python train.py --d_model=256 --n_kv_head=2 --head_dim=128 --d_mlp=1344 --vocab_size=8192 --activation="geglu" --norm_place="pre" --positions="rope" --tie_embeddings=true --init_std_qkv=0.0343 --seq_len=512
Each number is 50 + 15 x the weight over its row's rms, rounded and kept within 0 to 99. Layers, rows and columns count from 0. The size before them is the row's rms in percent of the matrix's.

# layer 4 MLP up, 1344x256, rms 0.0762, rows 3-5, columns 0-255
098:30 44 77 43 56 57 39 50 22 66 28 53 44 68 58 38 43 67 78 67 16 55 36 36 57 58 66 28 62 72 37 68 40 55 62 58 84 36 62 69 52 47 18 61 55 55 79 58 40 45 38 25 33 47 65 73 60 44 22 38 42 32 20 14 48 52 46 43 70 49 64 67 34 35 56 32 62 31 44 57 49 57 66 66 50 60 48 48 32 35 71 44 74 58 66 56 44 70 49 41 29 43 51 84 39 76 55 45 37 32 25 55 67 49 49 44 58 55 64 59 43 42 36 51 15 64 56 52 47 57 51 39 34 44 50 63 61 62 50 63 51 56 37 45 54 48 79 21 52 36 69 58 40 78 66 47 55 33 27 50 33 53 22 43 32 48 36 34 71 73 60 76 44 37 42 51 33 24 64 61 72 52 32 15 40 69 52 61 53 28 37 41 36 46 45 25 61 79 49 53 34 51 58 38 44 57 62 47 28 64 41 60 57 49 38 51 55 43 58 73 44 33 44 52 56 36 47 52 50 26 30 67 61 29 51 54 18 85 56 62 57 48 57 46 38 54 50 47 09 41 42 33 56 91 54 62
094:48 37 34 72 41 32 76 43 31 31 15 58 33 63 28 52 63 90 56 25 51 65 39 72 75 45 63 80 44 55 54 54 48 61 31 15 56 50 23 40 33 60 25 67 60 49 43 34 42 39 69 63 28 27 39 59 45 42 44 49 48 30 45 70 33 53 53 56 75 25 55 48 61 49 70 48 74 61 48 53 27 62 84 34 47 48 39 42 50 69 38 69 72 29 31 45 50 61 62 71 50 48 52 33 65 58 54 40 51 60 31 36 66 30 29 35 44 80 43 31 50 36 77 50 69 74 44 36 50 58 52 69 61 36 84 44 32 56 49 38 54 37 35 33 46 32 27 25 47 37 74 37 64 28 53 50 42 43 65 61 47 66 49 46 37 39 43 53 62 51 39 29 89 68 31 54 67 59 53 28 74 49 30 44 79 59 65 47 48 62 58 52 36 63 40 43 37 52 61 63 27 42 41 35 35 49 62 66 55 51 47 58 94 61 70 53 60 62 57 52 38 69 63 62 28 47 79 53 43 50 72 45 56 24 75 51 39 70 35 43 59 53 25 59 40 63 38 58 46 24 50 52 39 47 66 64
102:45 75 60 57 51 53 46 22 49 51 42 42 62 46 54 39 48 36 81 63 64 39 42 58 65 56 45 59 64 14 37 51 50 77 52 59 43 48 46 29 22 80 61 36 35 51 52 46 32 39 68 42 65 49 27 64 28 22 54 45 33 43 38 56 48 49 37 35 22 75 57 56 49 46 41 33 85 54 51 41 69 56 16 33 50 33 46 32 57 39 54 48 54 62 62 30 52 60 48 37 76 12 27 61 34 43 47 59 73 45 40 61 51 48 29 50 58 38 38 48 53 46 27 28 70 36 40 36 71 44 31 51 61 43 62 40 67 15 29 50 56 54 60 31 83 66 47 53 42 42 51 72 62 56 56 40 37 75 50 61 60 45 68 48 58 60 74 42 57 35 69 48 54 57 49 59 51 38 60 53 47 52 53 57 57 61 31 10 48 33 51 38 49 60 86 64 64 50 59 64 29 09 46 68 45 33 23 22 33 51 17 40 63 96 38 38 35 64 79 62 54 55 77 52 66 71 43 45 53 43 62 50 51 64 69 63 56 78 29 44 47 62 29 53 44 76 58 34 36 50 47 24 34 39 62 46
# layer 4 MLP down (transposed), 1344x256, rms 0.0662, rows 3-5, columns 0-255
104:70 43 50 45 39 64 41 41 55 27 39 59 59 36 68 47 54 36 71 51 44 77 64 64 39 38 29 57 38 55 50 24 70 34 49 43 26 54 29 40 51 23 74 66 37 40 32 54 56 50 47 66 63 52 48 30 43 33 64 67 69 68 60 66 41 48 58 44 52 53 48 44 74 79 31 58 37 45 67 67 60 60 46 56 78 31 69 52 72 44 69 57 71 45 58 51 87 61 48 73 65 38 27 44 47 38 68 50 55 44 23 28 37 40 27 53 56 32 41 46 55 32 40 33 66 58 70 62 49 53 34 10 44 39 18 44 41 81 43 67 55 46 26 36 30 44 22 57 65 61 56 72 50 26 38 25 49 44 26 51 41 29 61 55 58 39 55 39 19 65 69 57 15 56 45 30 34 97 85 29 75 60 32 63 70 57 39 48 70 59 78 56 81 33 54 59 29 48 32 47 49 37 60 47 42 54 51 45 29 63 70 70 36 54 67 54 45 38 50 18 45 56 36 56 64 48 37 40 51 60 56 56 54 52 66 55 49 64 35 48 53 56 53 58 59 51 44 39 56 57 83 47 44 18 32 32
096:20 54 47 59 23 42 56 57 50 27 78 36 35 73 56 44 65 29 48 84 57 41 68 38 33 50 26 35 64 55 57 43 35 38 65 57 46 37 42 54 47 73 62 56 58 60 20 40 50 18 33 58 81 62 42 56 31 73 42 23 37 74 49 46 71 37 16 53 29 64 42 37 42 58 69 57 61 38 38 56 29 49 58 48 38 42 44 47 66 57 54 42 45 46 26 26 44 60 79 59 62 28 69 58 62 47 18 45 67 64 45 51 35 60 76 46 32 45 51 75 56 76 40 95 90 22 49 54 63 33 57 42 64 64 66 64 46 17 38 47 46 45 69 79 49 33 86 59 30 39 32 60 26 48 59 28 39 54 44 45 38 49 44 35 52 25 36 57 53 51 24 50 42 42 69 52 53 56 44 67 39 61 57 40 33 32 41 34 71 45 55 48 43 23 40 74 56 57 55 29 24 41 31 75 47 74 60 37 59 37 36 48 58 69 51 61 42 54 19 44 45 51 42 48 56 66 28 41 66 30 49 42 46 27 17 64 58 46 43 68 32 46 56 64 65 52 58 52 40 55 64 48 45 42 50 31
106:64 46 17 50 40 25 79 52 51 63 76 42 17 48 59 54 53 30 47 51 43 41 34 53 50 33 42 53 14 41 72 56 37 31 56 52 29 42 46 58 69 50 28 88 29 65 80 69 21 62 55 49 37 56 56 50 55 38 21 63 60 44 56 34 44 65 20 17 38 65 44 57 57 53 59 43 38 36 33 50 54 58 57 48 45 28 23 47 74 10 57 73 55 42 62 48 61 32 61 72 44 43 29 51 64 57 52 54 37 23 54 42 60 34 37 49 53 61 54 85 32 49 84 46 81 46 54 63 60 37 62 24 28 54 57 44 35 55 54 54 52 54 75 39 45 62 28 63 29 81 40 42 57 49 71 68 67 42 48 50 43 44 50 42 57 55 65 34 31 34 44 48 37 39 46 49 69 29 74 38 73 33 53 59 68 46 29 55 60 49 43 79 35 55 60 72 52 80 43 50 55 73 54 59 34 45 46 30 54 54 50 46 48 61 60 52 40 39 54 52 38 28 38 54 47 56 49 71 76 70 69 52 57 46 53 43 46 32 43 83 50 67 49 39 77 30 44 13 31 71 67 25 36 46 58 81
# layer 4 MLP gate, 1344x256, rms 0.0736, rows 4-5, columns 0-255
103:57 47 46 41 35 47 37 46 64 68 50 71 76 51 35 58 73 18 68 73 68 62 52 72 41 35 74 25 56 58 46 44 43 59 49 83 65 82 54 61 23 40 80 43 70 53 58 72 42 49 45 45 41 73 52 66 39 55 41 43 36 26 55 42 44 45 51 42 52 56 51 70 28 63 50 51 25 54 41 59 54 58 63 48 35 39 56 61 38 38 50 47 63 29 62 32 37 51 70 76 53 36 47 62 58 69 45 45 26 43 31 39 38 58 90 43 51 41 46 59 39 90 38 64 49 42 71 29 43 34 92 37 57 52 72 41 60 29 55 58 60 06 38 61 55 62 46 65 38 74 24 44 59 58 40 34 47 71 53 42 46 44 23 47 57 36 57 35 61 52 32 56 56 23 14 49 28 34 67 78 53 63 36 69 50 49 27 56 36 34 44 35 42 48 52 29 50 38 76 33 66 75 44 53 37 70 30 34 39 28 57 60 47 37 30 56 44 56 00 60 39 14 55 49 56 32 34 49 55 55 63 45 53 53 37 36 77 54 49 52 66 73 45 66 50 44 54 39 63 42 55 69 74 49 51 56
107:81 62 24 27 45 49 64 41 55 75 55 58 38 81 52 43 55 59 38 40 44 59 45 36 52 51 65 34 44 46 26 57 27 21 23 52 31 14 59 36 62 67 66 68 54 52 63 45 64 55 42 64 51 54 70 56 58 49 53 49 50 46 54 48 53 43 52 61 13 42 43 64 44 70 08 30 43 76 68 54 67 30 71 59 32 47 27 34 79 46 59 51 40 71 79 47 46 33 46 43 49 29 32 67 47 40 38 62 28 55 47 53 52 49 34 39 35 58 72 33 87 44 49 48 76 45 44 76 18 34 42 42 52 49 46 67 45 62 50 50 45 63 70 13 23 49 33 53 35 54 44 64 66 30 29 69 61 52 65 65 55 49 73 53 42 64 28 57 50 27 36 38 25 60 35 66 43 27 75 35 64 73 55 43 44 35 48 41 54 51 35 80 38 50 26 45 45 40 58 53 48 63 50 51 56 39 55 61 26 28 29 31 54 56 57 49 30 55 36 36 78 42 53 63 39 12 74 51 57 57 48 35 65 59 14 56 45 39 52 26 43 49 45 35 51 71 52 49 54 79 52 37 85 30 60 47